{
  "n_head": 8,
  "d_mlp": 704,
  "vocab_size": 4096,
  "norm": "rmsnorm",
  "norm_place": "pre",
  "rope_fraction": 1.0,
  "qk_norm": false,
  "bias": "none",
  "init_std_qkv": 0.0433,
  "init_std_up": 0.0433,
  "schedule": "wsd",
  "decay_fraction": 0.801,
  "batch_tokens": [65536, 131072, 196608],
  "doc_mask": true,
  "steps": 2100
}
Each number is 128 + 32 x the weight over its row's rms, rounded and kept within 0 to 255. Layers, rows and columns count from 0. Numbers have three digits each. The size before them is the row's rms in percent of the matrix's.

# o: layer 8 attention output (transposed), 256x256, rms 0.121, rows 210-255, columns 192-255
# v: layer 8 attention value, 256x256, rms 0.133, rows 211-255, columns 192-255
# q: layer 8 attention query, 256x256, rms 0.111, rows 224-255, columns 192-255
# k: layer 8 attention key, 256x256, rms 0.11, rows 224-255, columns 192-255
# gate: layer 8 MLP gate, 704x256, rms 0.141, rows 0-14, columns 192-255
# up: layer 8 MLP up, 704x256, rms 0.143, rows 0-14, columns 192-255
# down: layer 8 MLP down (transposed), 704x256, rms 0.131, rows 0-14, columns 192-255
o210 115:142152150180110079160165092086136131108139130126166097153087147105111077163113119109148111090171186078185168090142157079183115163149142149117115151140073120102087125132106088126106094171124167
v211 106:141106098133139066105127162089157117156137114184145110144160116107134122130157116162160171105155100073136139132172135049057121132130150112127111078109186167106051161153149161112149165162144103
o211 106:110101124207169142158101114135068156137126162150099110213122158114110117144128101105117102104127090110062148144163156165090214151088103125107148129142122137121135195057121170133177090078131103
v212 106:141095129129151147131162158132131131124162106180137144160126152125153134163150125133084117095060065127140132146120105129141156150127127093136185149156136236146098082077123150154108108148091164
o212 099:105162164162114137075095142153122105113181138090152168144131112123071147145123154126192081027060105152128114089145195097138150118168140105110164146108164139167161148123202052132193084131135083
v213 103:121093140101142101114091077157111112089149130179094072119176126141139099102136135071128143166143117157125078132100132170057182147064074155135105187083127082143101141091154073145108149124125157
o213 102:105070124119117121115125147166172094127087211187062159092119090093150219168083106075064103130153154153110144110130091196175159175103100057102134115046149109086092126117136164196112129146134139
v214 115:148079106134137105135109148163137128171115124129127159144086129101109136065140117069090133156166166129102110119114172130133112173073129151146167125125119104131087132126115113100154172106133150
o214 112:158200130117067112142170166042138201155077135104143129157121151143145043132126109100143117164133120120111121141090097084141125092074146086126246135089107117115148101087127120105174162146099157
v215 110:105062100157114107151129135160158109128045117100108165164124121156171105130138121134119117138139116078152163148039158156174083116164097112160090082127136167123107110188118108172143106167104108
o215 109:075128156089206090115118109133137063072134125102119122155139112098155159106114157149165160127082102129074171048153139189084142137140159128131122080043074102144102116128166157153133131132100153
v216 108:148108054055108171101106090156140123130157091066175137091134163142147110188140163198114107158139095148152177113089112121093141148144136118084112106207068124104131134170160131081168133087138096
o216 103:165143112104079103120143066123092149095146139090117162166153134151176160112096144205076134125122136124149120135133116147116090105119109118126107149121141123099124177121145127113103090135207102
v217 110:097106091095073165099159135133160072161176164082179116162165115127097162142200136148101095112070112189234152135167124206145087086114137100172113133109201124140136130113170109212137082149135134
o217 109:206151114161172112103150055125151137100172086128118125119101131106188120145121122136124155128105149186157159083138098180156107139191116118092106157111071113136084091155198127126159144106131070
v218 115:165109094151106101139113085157073151138122116141133111147117113065117098162104087114123143106103054147117125172133057173101142127078176157175209118120128114131113142063129153138168128113114092
o218 113:116130158130156129195103205075107124127118139112147081193177104145106170168115167078038138163102121121148113145112094137150116125135093074133143175085099116119107176120161059118122145133155138
v219 111:148103167153087107078117185158202120129084156119171170126118122104109108117110089134119148143052091105090120105133130148133102108123118161126130155115107153134141172118073176133141099150110137
o219 117:117101119138099143153084156153114111102092134175155112125064144112060106092155113153116103139116220075096186120190090094102149097119164170090075094205067146144142161148154137111137156114149132
v220 103:128113127076107157099119139126166108098067150110153152146179138099097130151130138120139106114129129086136111086126171111186099068201080151132117115149084167102157134169119183159109162138145108
o220 106:103060121147097104153143101181154131121110122125125163131203106094127112161128117162097160123125091109142121200067114112119112121100165181112214149111183151150085179167087211146175143101083148
v221 108:135131169143143097095131105132162091147101148134169110043123069117146096172179152152185161169117090160129112135157145123158149094090098150119116129132162122146156151120113125213165105141135064
o221 106:057169143109133115195152118134095102124182159120161219112109171126138200069188163155118189127182103139123191127108091165186113147154109205144173168123166075101094135108151175125189143124121148
v222 107:138176163148107117147052151095103170128113155199085139115116103140087153182117134110174147143112123146102163130115162183108157145142031118114115014151136184119110113135080111135078115155095098
o222 102:137134121140149150207088157176117096102140131192077199151191119114110100091088118121132138091159097064016122142124100084033160106124091157094080133135162182168122090124141119183125103158166145
v223 099:152166135112138123185149047168143127129101119083185113134176120175129175140139172164105157097124142109158135073147171118174113115141156138049149132121100175122161133115121164122090124184098077
o223 099:166090128119134125116156121132164171144149175105065112076156168131099086080189208163123109145168127107115144157172119095113155154097133141169142088091120123169079087119149161126127126170182101
q224 108:129159095096125143072108130137136096122148142111069156151112105087093155129140125156166152111201155138109117070206135175177167092173140136165143103103089104103183121137152085174122124144154097
k224 098:131131153084142135129143113128139162161112127109098228037106213094132156088096137158173146104093094129138194068150112085092090068151147140110131075130150176081146189129134112148106167099152144
q225 102:095133152107126188138174109108041142052035159154148062104137136186107118128132103176106135127140145133097138072169152140068130101142095093121086174148090093152129124107161131108148128168138142
k225 107:156164118149102165151139125131159067157116064122138187097145095104145164089150141155117143143176142167090097099100094089167069079138149136166167197152156139132139149121079054151155180095113131
q226 103:150104079116161128107107146134101095165181151100159145110090110091117151082124145084188139122157099124136139135084089133188143155108179171159120099068131111159141142105111102138131102129167070
k226 094:163117125114165154133145112115112111149102196117100221083103178091092142161115150142145170101095138175149139070138110137107042148140097149152181077105130160093237164119131130199143151089136121
q227 086:108132103096181125096171121146127189120110195108155153163156143126084119126107102134060169115074123097094096052152101131154191149194094144175187106100096139163140062118097114106121091171135092
k227 098:165153107127131089149152116097121096120111083107183159128127114105124108098152081146120121135147132156138094055118071160119023088106121123154169182087175123109122131141077098202158197094119106
q228 088:119099135180108159111149086099138169062137147095092137181157128185158107116131109163125179095065122101068026111192137117055175099144154146137143159142096154152138117127076155157116117164142142
k228 105:156110162153127075131134043100146129087151143163095135036161112124146115137113174124122067118184085094116108125074118165205161120151124070167080221122133114117103122127140153108126130175056195
q229 097:134118173167141115158142132163216148094133074085115122112143084132116131077112099164078091169038119157127140133150172082103118103113094145167111191175124191177144149155108121117179170136139144
k229 089:092160106136101129128079140179146092145127144187112000188129172131141117121117126127115153145139155136113140176120151177122162187145113126110108139144113092138090091096173096086142032139122152
q230 083:167112134107107181100098074102107047098131118150151110130089078103148123150066158134154139123170149135100106136117128143144131134157175109125138101070158091135129084101120128195109051106208081
k230 098:123152154114115138028100120139155100142079128160104134078137143092075116134100160127146085132166145181107128102048104089195162074100169137173116125117168182087072146156061134171137161144136179
q231 094:134120149177134178178111145121170169087121108089111117105195087136118082136088145167114094096136133083178070130197152103077141116098159145148147164202117136171143065117099126114156130162115147
k231 076:101089130103100146073094112162139124113185197149146057119152154108175133122056131110149064125100127130052145122169155177123156147139122094119135159106096120151144121129173100113152067180129186
q232 096:138122120155140181176153133167173173053046144104131116145176125129136115127099138155060103096113127111149055078198138139112172093162150149128184131136142138133117065152075107162175097172163167
k232 075:078143140161142133161135091116164117112182195164104089150103176076166116126097170116130071117133151145118152108146161136085162146142158112069179146113122117170101132150122107129141071158106152
q233 092:143137095105130058166163210127096112103123112172101147132118247161135162098185099117126130114086196140133160104116122124193142071158050142080037140170102185131119140144145152144117142193156101
k233 109:175119091204147095172148152142118131163079077115091144141167103153096117141178120095171132148136120080146117164127121130099139125157135144103210126175105120141086113108095119118086148136119030
q234 089:141103122110089154080130129129165137129154157172158137131177174179082097106149145105079112125101118131118167131146180091129115128158154152120172136116089096171104136113104104100143109190124121
k234 110:129102104140149097151145134168118131156166086138090113147136150125119128150087083108086150110187055115145155092107098114126144158136178125101065124100106095164134145150181123140083084129112083
q235 091:144106160142100206115099082070148115125106129098140137143198114137136116130139134130145091105080106106071082130161140172074140107093192071145202118116155110182118067134112144152162114137138170
k235 080:128104165145105157086061062166166123065183164141150092123172128109167125140078157131188073111134198116062114110122143152123119118102155117124146136098158146146191102125157136118192115142114213
q236 086:167096149171123142167085133103097171128113121147121135091151077148170086130086167157112104086118140118133131101150200149059172153133179167204158147183094106157104082162129157113165135145135144
k236 072:142126122122157101121165087111142118133186179156132028148103137141142097134106140152161113088133158089068085154117116133156114162145089096044097141119117100160129075098163134081124093154137144
q237 091:096076135124129114131123122116105141103138143109102099106118176131132185098173048163095134125103092129194119057123080166134134132162113148103105103140125129138090117167122089096134113165111062
k237 123:136219107193143156180140170140148104178072049082134112107096116114127121148156111127069123121123211144163159209098142129123103115143128141120136202152134148141063156150131073128127116110089061
q238 106:181099142186150185118121156134149146152138097129110125125073070117083157127101202142166149196209118146159102159144120114159142133122085157149036128112137111149174078170131135179116105145163125
k238 105:161069101125127124087194190130085148107126115090092200153133097184097106082156101148099114168136089130179101146129122080177150162148088148189169125100125095088198130117121153144122134087153162
q239 115:087148122108161179119144135072132123083109147169112133171182179111155175091169193124145125143109153116132215161151144149183197131173119107113155141114129070169088106128149192123139126105110117
k239 119:177145160178155117134096114143103116103113127133090152100132144105125101127113133119072103114119126098163155140148132171103080096120132120134106142184123177145106115058078092143133163098091126
q240 102:077148152124136137123136105152140182163129143112167193120096133104170170108191093168170122184112136136122190191148120090205098090169054103121134088117118119150138141097164143117088178195129108
k240 086:111130140110163161209138173072124132109131143160114190099105142149112153070114125126104133109165053131180150171160163115093139113131132107179149082148144158145104168098112175146135108127086156
q241 098:122135070216062153170099128124153129137126130137120203148122093126111114116125122157123113124142188092130163121099153116095137159053178155180139155103148143062108107139112111132127167132148139
k241 113:119063115078137149144112078127124152137139145185094095177187157098121151097124120100136145149074182104100095071059123116142085102125123182134123123066095166163160126073216117116117141115094110
q242 088:172110163105048129085127100107140152168112122133127039166179121137171100144068193125140103130150135070151055135141177164078158152101150142146176139181112126106127099103158138146112070178123118
k242 065:133124140141148117128117202137148140138144224071104058143061090152198115127133112143142088118131137090024117169106119084105157176175134074109162100096134083163201080136177110141131119121102123
q243 081:109084128125098129104160135104129113097138181131104096110144123095176238094150116124110074135097112132136145121136123060149145086140079110103125102102154126170128135116167138100095176161187009
k243 111:117185110219167172201132176108093115139046084175094119148108185147125100104142113094044136104108148141168184142113124136129134098122139138097101131144169128097108190167106170112146095110107075
q244 112:091136090084183163110118135117152132138149174124156205102163135133151074156104138142121114145106149177131119094154149137138103147161129137204181049141173151178125139124072146066165145118151109
k244 107:131214136105130122095163082140141132133133139051142066174194119120165132177116128096146119089160136093124112141137150167088175146167117155089092110191132186068083121114099072041117095101184111
q245 086:101125125098234176096142133186164169110107115164139142110084097070097084110100146144073155134186107130135120131145138123143118148075146132134077147119089077161140086069132089121115140136164183
k245 075:133052122142080138106107137139167107141199062177160154105135125095063124098147118173078097076117145085147158099127113177150112134134116150182111115128138101135144139170049090170135195108156111
q246 102:109174127149088088189109076117157105146157153181112101164134106058144163163092193126145135105159085101083131128047185092111112134165143110077177136122084141082086181134151131080170149121086095
k246 123:102150195101139093117057130105064204065124132155056087149083120124086104146092142111127105145110104125104093120150121122127092164173104176091142117110184184177124158120167155148169111154041092
q247 096:093117133131109146110079117142139122069094200164122079127087085138173133185098133090138120058105130146108128119116135103173166083114215153160160148098135089172086105116128113201150127115106155
k247 084:109101091083155085123081182160166167171123155075117012134131113114111193142165079087110153149097123099064119103158118151099123130134127126131168162202067103166156104173173081136157154153070163
q248 095:100136091105165150181108107172150148106162132126136154149043118086150134119111154137119145117171127211114115075139107145135121140165152129151131136080073097154076148123175141110160124074132158
k248 079:105176151105141122137117137150154118169156059081161168147144104102164131138140106129126147129133085132109135121166177168182147124133081163122100185164138135148090101133110144122228080149076120
q249 104:149116086116176101104156127110094162128111130155159132136144143101090107130124093080098145120097129093109110122079114151136151094106089149174138169136160096109145101127103129147146125171174163
k249 114:122133129103146121054112117144124112146172149136153139150132097146165141124109113177176089113135058136104078079163084179101110130142132067149164109114132077116150039128170091083101150178154210
q250 108:119113120098133126134080163169105186131112154119149160131097126143081127112095159125153123151128161200089113094099126130126195115148130130102174145128142128131138119055138195142101121110062137
k250 115:095159160096154112083104093109168112130083127118177161144144099165163113117132095127155104118118122115123106125189090111142178099072142080148130115127120108134120072158147087153144118078118125
q251 100:169130189140181129107118133125109166157173161113130135119043095089146113121089181143133098124102072091122149111103159147104177103130108158154120077109091138158126112119131131134153110118112147
k251 101:083115066093156134117124160190135153144176147097159132167157147070112149129140136161145190102179095104069163108114164163110156166164117112180128106142146153070117058124135152070118108126144194
q252 104:169166140213091121139138122152158168134209136102097100129144159104114128109106122192144104115126106075102095142170167075078150152121119118116102092158117165118149138151117136101124097160120120
k252 101:181063142117169149191218103085044111067084147134133121105123174108114049165137128154125115106123131134133158140127159076109140093139111125187100104111155155091109150102133192097089108126124171
q253 100:109112172122113133106090103147170120146178185135102124069125105195146177133126108132116105140138142168179124136142112129123136089099163223079129167113106138138154157151173148123160127112065139
k253 104:149142074159152105154170180144101071076142088114089090125164074076062130159173121102131220184114074116188117118129139148135140158076138126110114126181116113131130128136090154099118180093145061
q254 097:179183110102147124127094136186145094116133156130106146112120138173077080149135148141142154116105119134149092087120139120107162134111115164099150115187061173136105122063137153102136159140079208
k254 104:110108080148109117114182141098149120121112114159108078111144132102096149102090103097159147130168117110150120139205140160110161189135114129121134079105055088150119156137096047115126143059141140
q255 106:119091148068108089112086151134168150138151097160138144161053129135117193106077140164215083170158139172100118107140140109094114123146086110126098069140174123137143110102150189112145080152119043
k255 100:195137121127120145189121111151090143104069109105149137122133169130103102155174130120130102100162101063186113155132077154128069120098148123166136127129125113069155092144071157162107157097109165
v224 104:098113103117122104106103124169169123111105042161179125148100145144170137164157084108131139104072149120095170149095142104170131066136145103132094116130135082132141138163125069146091064139143112
o224 096:118132172166122155135164155135064105119122154110074195087143098062060134066087032151083122129095118191132087144175164138084122144088106109138100160143179151187135104140124131142116234129120115
v225 096:120076117103141099127145140106154143169140095079103122120094130115118175114199114114097157090138159170121126089099119155136120164154146131125131137092107087120175134166156127140124127137163153
o225 092:180107166166132162075110132169110157144108109131128185135131152109107132134083146109098121136135137066114122115146163143105154090138083135172178072113167132140120097119133107088167092112136122
v226 095:077198125159087110125107076164153163199194147166122177154114106187036127091091125135124116181092153133195159133150108117121115167081145158143137085092140093144116137133103147196136116107103154
o226 098:166058124089149119141168156090108157116131115147097097149102162120148099192097169074139159161132151103113075111085178145140158100104139103082102152130148105135117156144158141143090099110076123
v227 102:163101179099177142101156140120105107090168113136031166092100162090159137098147118113132132059142137179096067135026114115106144094168138146090123131072086087128163190116130135118134102157180128
o227 109:109059144130091104151146143203137120111146150119119128142168135138042124102110208077128101149133146071178146141163119161173102117076104139129148177154149173126110113125139094117164134094118171
v228 098:067124114113121141171131148163109126172147042209137152127110137147067103111144114120173112092126129108110154194083134102202115101167126114141173176119109143203172093143153114131150159140043107
o228 098:157124137128140149142110114140142137097118199109152058155161127155168134058109180148158106083133122101097183129159142100054115123121137130167066127177161116082118088140136138122105069167142138
v229 100:125136139102078128105083179116098154182078093091162118167188119169132146178125118110157132110093087165161140147192142053140116076098167130120180153173120112122136091097113135130120185104117215
o229 099:126178074118103161115132080111089113138137191138120131180115110150194139155122173118104094129188117135126093118075154193178114206077103099144058137165119150122158111128103123081142161084130065
v230 102:149146160098136116103126121147140106126165159142150113113157178190193092112094148192118126115159100155117087167109082123095102102111128076087071192145096077191075075151094181136111111136150139
o230 105:213144069142135174106130175176140173154138082108122110118148131114115122210108140140142143096157108143109125145141108071155087156127172127123157125130110155057157157134085111162052166102100177
v231 095:091130125106197169108121147101122091121129054085129100107102118098072140103084136211118133064077114140110155130086136126122103088182154065118109094188091119092149137175146132141101103153106130
o231 096:111131163107037150143124165169055137090160125143156109105142136148136167124133136160139078184065231139101139138105108114095104090109113134130124141097122150115167177091173102125109159096158077
v232 100:142114129112121173154049140130150116174099111159165155125143074135061135124094128148125077167144085105085138117132167113145098127141114148137116137142169130155140147125132131188154117154083149
o232 101:140093173120178123106106156120140166148222169124082121145144157120168124089136124173095159129126177140151103111112142141142194146116175123138203176155158162158110095130167133106147173158126100
v233 102:152177144150149149100162117105185128118144194140156156080136126122074136100100176113128087143098113202146140123127139171200110169111164176198182140062170120134116151137135177146139092063100113
o233 100:091099087125149160158110116172098153140148078139094103107099156186149127114182062098173090075134107095147145186150144133118105114195125171120113089127199133126195123173136125138077121134163121
v234 104:084136129143136118062158048143206146160062139122153124166092148115154161118155123125093146121059146137102147094135154136122183130088167142117177111105151070143107105166120092122176151091100112
o234 102:140098117137135108123161178090093143118170144100122166143100176123147126075115165121130087160082143133116099131154143123127163144158169137144130124138126123180111147090148100070112139168151118
v235 104:125115131145136161137147165110108112064105159100178119107107089087122131138112146149156123115148158150092106162106143140145118134134077082130067138149116166134106158146053138106091170118197118
o235 101:112134137113109141171103102052142137200126079123161135156166153119156067109141144111042069107122152147139210177109059140121113089045119083159176146101115120160137100142148159132141194086091161
v236 102:180091140120110103131071132089123117082172072124143129112148157175169160182135193156130176084133119171081136118130119166108122070131092087095182119123124155148133147167186092169137138087165124
o236 101:106133100128120093140188150156131115161109138180112143188125085119085174134140127130094069176096165084135095187098118109140144126132137122154088074169151171068118155116111128112079068138160126
v237 100:127142161160122138129183162138137157157083189070184147176109041132149157250124140100140091131173077136151142124104138124121122158073157086168145138094104099127063131131056117156139166097071136
o237 093:103181111108098171172189052132118087132117144134103116106092107157171100144098083125103133129157154150106086117139100137126113161172112126037142115193156129118129116119085127115157098094152144
v238 094:073147101085079150085075173166133099168155123175140140121122036170097106112144138094157135093076109111091167141135134111164118107173115123109164179137087088132109190186166135201112154109090124
o238 102:142107150118162148175144144104122131100169156122130110134083139136128127134133157159079141076159115127090089107131120126149155134047088173121100083118104164121141132068130147098156139168178163
v239 108:152108103079108204126085158156154144205117191153194141099112109118138128148110105092098154144167136123153133150169083134208109170085130160157148181144137122225110135128133119158153094116137162
o239 109:151139132162056065133156135104141152153137148098123062140199096148129102090136131159134124094122191121131072160089186118135086161115111117117112136163178171134147120202039118156194079152146121
v240 104:119147128107157149124172091088204154181130178111082158151117149097103134149111111130093073144151132123104100142063082167117127175137129126145128120139165112146115149083068129200157105104183067
o240 101:069109109101111116114167131145092121145141165135149193112099121098168122058154133112161110084163115142145091131161136118049153105197144073153204098125130125139091091155139082082140105137126197
v241 095:114078114101081093127173122153174154134144178159125134122115113161166096173149087061128114105039064119061154104152134109139216081082154173161113115093152110158136090167132118134114118122148149
o241 090:111168139129126167155085163176127065076079163141130109095145159100087144101146111125107104102152143084147092132149114159109027135129133141112089120143107114088119152082142132181104144167066168
v242 098:066072157143115151105125119105119232121128160114131143158130173145139110085107141133173162167084135133114150078138103108134124126180143145074118108145122124163116124104158104138080082131103092
o242 100:177094114056170119118145192127144102128177174118150140116128122147079141127123079148109139102115123153090139165181182184109136151084100199129149125078076120146134066105147121104103122160117177
v243 108:177101178123130165103142166100140103124040112101129154138107217106135159148143150128123108124141104121123124163130116210100133124083130119181144097166186125109163144131101181126108116142178117
o243 108:130142112158157149105153064160153155062137167092142141122198123169140188154124125111134184220105162177167128136139129118128147114142100113073113115082143141126139165143126117092152146095181095
v244 098:135050138132096155139159189131094141097111166160105136127133114100124156152109140121165135161129132129102113092162183099182101060158093175129112145114115154120132093135117137063126121130087205
o244 101:161149162137118158132093055140094160169072155075185141121128095143075076149123068153142128091171153103150163100045101138115189171129113133104069154098140160097184149130143120140105154152110127
v245 093:094216092128042177072062112172168131179106109126128136163159079167162091141143092140138084129138136156183115170151132128153149076126164090136183110119098114088134125104118132104127164091161126
o245 096:151121127100155161212129118123166164091138100147171111125074114071165098146149128156117067109066138143103150086146114160098084165115149132105105131155151155159160114162111063123155177157082158
v246 103:162157156125115181129109140150169132135122149117134194106149131108116176151156170114172152123063148118140103141086164108154135151121082158155148077103179208115100130092185137132156050128063085
o246 099:089099108163156032117119130131091134135110196071100146183116102184120173146109106098156145117075137139184121129135113147107127174128085105144114109151147090089192149159127116223132114096102155
v247 096:133109125156125176097132170132086042138146112155160146122154081056201160112172132143133175143168101123109108121076142160120143091131193144119162149079112116085131142107145116154140124125113139
o247 099:096169088157112105176114083095086161112151133147198092110105123102115133138179168133147112099219146125153101145113123086180148107068135109138123169174179181085084131102078147120135209149149125
v248 101:101096097111156189153112058102088074122129077159050141156125101145101144132143151191138100136162133134092138093090135064087119110185190091159147139147117100133127146128131119185165117099112106
o248 096:125115063142165131162148125129103161120158186115180101138080171134136100141137111192203139125097090110114161077151142152117168101127111092100092098173176099102124123086166177076128181120089091
v249 107:105111145138152127121066103104135101145141094129179127143103089114107141099165122129149141117086123149120118105158165136138165095082128121160096124154120099138069153191124160083104096099115143
o249 109:153150142106108073107148142094133160206118166121128166095104093170132132138095168118130163130091153109093102141104116085174188127113137123046114156099069142069103133137130159174115154203125064
v250 104:160136089102163102118142129130102053065118111205019092116170167085137131095129110103095204081115156170101130113055102117152106122176145080093148128148074147074162162163153099117054168157163108
o250 103:059135134195143143125111125145085152183151088083161105144134108134114162120146163185145102173112097095171164072143154179077106150105045113188109146082109145145128149088089130137137091093138168
v251 096:112089164170190096167131110115136118071162087125091061122092139081139076086144089121138148093162145112146099112164130161054130096130085103098040125147131117094141128099115115116143164092224109
o251 097:116115102120088117089085178047127139164111148086145138132162144118079144114086115113097105193119072196180146153139140107155147090103150163135155109108098091133119112137142124143104150118095120
v252 107:131115118142103105098129160090107123118127101127138139146199146098098088161129177170136145198103127117101140140206132110120155104129129124160221091120140095075139153150121116192103041154170104
o252 105:116118117097149125123169103160125109102122131132115098063138108138099121165166088140114084137164120151118100116107103076168166156165125110122086125087108127154151162146067172124099160150107109
v253 102:140135061117089158111134108101140140167153127081136130130097064153115126169127165149175129125095142092155105103149140137139150100133130140145139132181170085139184111117118194149132154144121144
o253 100:118082137124116092153100094132074129119117075147074151160173141101134146122073147119167101182191108114084114159148121112174096159079113088043092107089098123133117111140159145131166175110159117
v254 104:145084089136154138155127110060142144132149148090178134069108119053095102125061142093117111186093103195131111123154098125142121150112166151157135156117131030159141154136068139102122109170149133
o254 103:172158126068054156096113078164162021197169072136100171141144106152143132134115120183163134156127110109128152108137126073131120051122103132097133042114132182139108118115145133111153132120123152
v255 096:165105127125144070100100174081180099140099137113105077101107114132095123134150201125095119092110099178172148152236078156063086148072142117157184112085091062107128098194130127158136164142165133
o255 093:193153094167066118134120070169126108120095115113131092133154134092153103094164143099123092148133094082076087185156157146177162158068110125120103125136137146110101189121147123087104117142170055
gate0 101:111061199144111146103071072086153139131157163092158156112143100144161087112138158074164186158105077113152102155103084133140073144162093146101088170191089148120125146078073103123108119132135126
up0 094:064126103124116109110124093137194099113117148140175113079094149112147100172104148165182115151159115133148104107165153126128125173192129117096098124136162110158122125119081129133086077093200195
down0 101:123198100140128122139080111102142147156185091124188155118099162121142169106138072124162139150115156131205112122172154160151113158118094182128138137135169189189084161157104129073164123164156162
gate1 100:142156136145166143131105112193189091132094110097148139118068168160118120131097154113131132165147058112135142163134103113159170117168116050178173134107058102113114120125121118147137160089103102
up1 100:159162095156173137135129147161107128071183087087122073111129103100150096123183150087144128084092139188167117112119150147106079102129053157152123061141157159131158155141088142035091177117107065
down1 101:138127139119165078098089174124155142124133159154110136057082109140124117060093087114190143135043159136149173140065106140162137089106083158119121107110133082143122131157143150106146161128100175
gate2 095:095168145087125143170127121077190128054129180095118096128139081126139167114177139154100108117072077095182161149127124137097164074143149135114109097123189134130114113149131157150126095162137200
up2 101:125158127181072149136145086126096105194146132150135101082110149095142179104166090143115148162107100068159115120212101118069086084170099098126127136111060135107098150120118099128162089097106131
down2 101:122083112160139112111075057143130111079155106077166153145112148082153111131161150141108171074154149080214220095129090139111199064128176114160112154128154194111146114140130064157105120087122144
gate3 100:117128086134129122124153099105055128118152170117175146113145088162191158109076130087158094127082201082115160166102087095123145144164180098061169150112194110180156129121134166112153100113132203
up3 097:195117175099190134119143121142139134184161080052137135133103146156102157095102090133137095193101122139133102108112143118043097127112166148140196165129163133178127143045145144095147183127114112
down3 102:064175105191083154148121182105154123185110121157185069139090158133110154126058142173144132180137169150122090146113181147144127136105105068135156135113056158093157084155090074149153140133096123
gate4 094:123129152111176162105151054141145092121088173190175103120118108118116136159101093120157081141140155078154139162132141111187128137177083119064123196062143052079134118117057122071118084123161182
up4 101:095155184142130056114106140132093138090172124096087069194105097125142099088118104134116130161120150149142178146106166167117146077101144160031109189155066141184191083148128135165133116111106094
down4 098:127187132154165109091139085142154133160126180130100114138096161111222144102093079178150129077084147146164096140165108163119141080144162185098082127183085113154118130173171092141065108081088100
gate5 085:158166174163128201099143131144051134077117130117099122118134142123104172137058130109147146139120166161089128145130114127135117136142167199105148165109144142111088118089032090165141129185096147
up5 090:121143125130088142145163147152126114145163179123175088110165098083169127150189103097171172124101093109162146102098125126140122116129078131120124129146144116078087141154159143082151114113168115
down5 089:129145108083204145123096078166078117059163134150138114143111151184097137105039124084105117149149122150079099110195107082111080152135148104192185083079143121124169076127129122173110165122110118
gate6 093:179168116159114153096199142102120121110142132187116130138121172118135118143167109104122111125130107113106096181084116104113074109100157086140140116146108136108142127127152161084175108129147173
up6 098:112098078118162128096151125212146129126152126125134149138122071083139130120139090147072116168183133178137084185097102158127177118148109110100115156094161089120094151064127182162079139156134170
down6 101:171114096157096131119070133118090091136103129167163123125146084132150142114075166109122100137124062050102137149169207143143098093142141151155101116130136140137169039161125057188139165080153110
gate7 101:137124164164142156155110091177113118122161122126168156130101111136177079152163152169160125095117173098181128115152124154159141076139082117124136119134115092147107071148141084134096105110199130
up7 098:069092125129178156148094108112166119094094087143136093143100161136166221120091116166117157133080186154157145099087153120156095105148113125108142183092074175131077101171169110169156100115103152
down7 097:117165143156157082108165141155158104171122154142157089114188143156106135199096105122085134088114110167159113102097099070144124141086152105115127201163145147089158192086095131091139153096119085
gate8 102:091133129093150133130166080091162134165124154104104191147119079102162111090127142171120079213209132113144102133159145115137116067073073109076107085121167138160168113072081083145106097093142184
up8 102:087144135103078128136150134151121099146100126138115108136108163112143129167142163086166132131121159119095126160128143143135174096180155105132111163143137153155055180171088181149126162099023083
down8 106:156137100111134139133179125067155124147058167185100222142083130095116122145131154121162111112179201211130101078090117098138179127139099147144103086125155130137117219158141183085128171079100122
gate9 095:183146145116163137129112097120109126156151164112118017141155157164123150227099115118061097116117139180064126128090172148107068075128067132143065117197149207108086126099129153104165109134115133
up9 092:117112121088122089155156128137124124061201082171084137115091123130128105147125156143116152135194114158166131204116219094165107095112131129133090097136133085153146075075164204109072081113113120
down9 092:084124101103115102168112076085165139174074096045117125108141157196170172122142136188171169133105143089137105101109157099160199117108172108057132148035150145106064098116191141099151113178174126
gate10 096:138097117132098124088101083143127109158132109120117124120135108205083105080175131140080130197149128074208138157120145132170145140148136173098108075121105072102094143146122161158117151162163080
up10 099:124160158131160163114057092105088146156057160175112111085095136148111117135174145107030137105159062096134104175118062118225146088160101086146145089093085146195088165155142166144084071099079129
down10 099:191095120188065125160124153137170116180149099115098182134139088147134132112167087136080221147119103140098100118098135169120161122144170144133089095185088160158144096174055116134133063134112116
gate11 097:131123104136134108205126152042114127106073142144125094179173088128112097130109128111094096157146122139153185121160114120182188128173164096133110078104124126142074109116140135100113156148129143
up11 097:180180108077161075085198136111122167108120122137124138093088151126166139100098109112137141196135138124123095059093112111136130143135131056114169113120125086137079133115132131155123160171118188
down11 094:153092141101178112136100142161158153152086171126147000164129162104091148135184141106120108126185072177127150102091165096095052137168131114175123124134118096145120135180159115136117115088066173
gate12 098:103182123157155137163104145126100124112161096062142123093143175176133125108166172121107144139148122135109091147124219118148188143125116145099041052137145145119170177151130110070197106155123121
up12 093:065177087182110074094157142148121086090149100155111142140106158140112091115114148121100108078127110095115105064116125079149084135137158171094186154105095098121155152136129188144162123117168148
down12 095:173135072164162137178158150141096202031128177103104055111105126123107146098170151138154140119162107111138087101131164095121115138138111152130124110141122136130141101148149143134096115208144157
gate13 103:108161122120133187141151127136152185129112145188137138152135122136117127134130193153143119150165118142164145212149077152149104150137073109123070085133152151100108189205094243137127114124164097
up13 097:144064108103099165135113170147142151151133125109114161093176135139099134186148145157073097181147155157157136151104152168121180172155163101138087132151151140090160145146154181116132127124102094
down13 102:111075096138118151124088183146162073114163148052108193096103092145139081159059109107085157144042099132113119143183115156107113170125118127178123099131086149117164166126133138103177118218134132
gate14 099:117224094170116148168133053137114128105133149158050186065207114108168113130119131071130157109098103100130131162136064149148132207169139073134122126108111143097078121097156077139220115116082096
up14 096:173120112152137096163160208148161149111174148092125116147160095129146135079088075165083143124068123158105071145149134152168093137059133145180177174157090154108152111137125159110076112098111077
down14 103:126187091157115110098099095144117134108144085111149094153175151170142130130135143153163149153114156099127087159103140141168130159115126133119110164164071089183108108128153087081085108072087115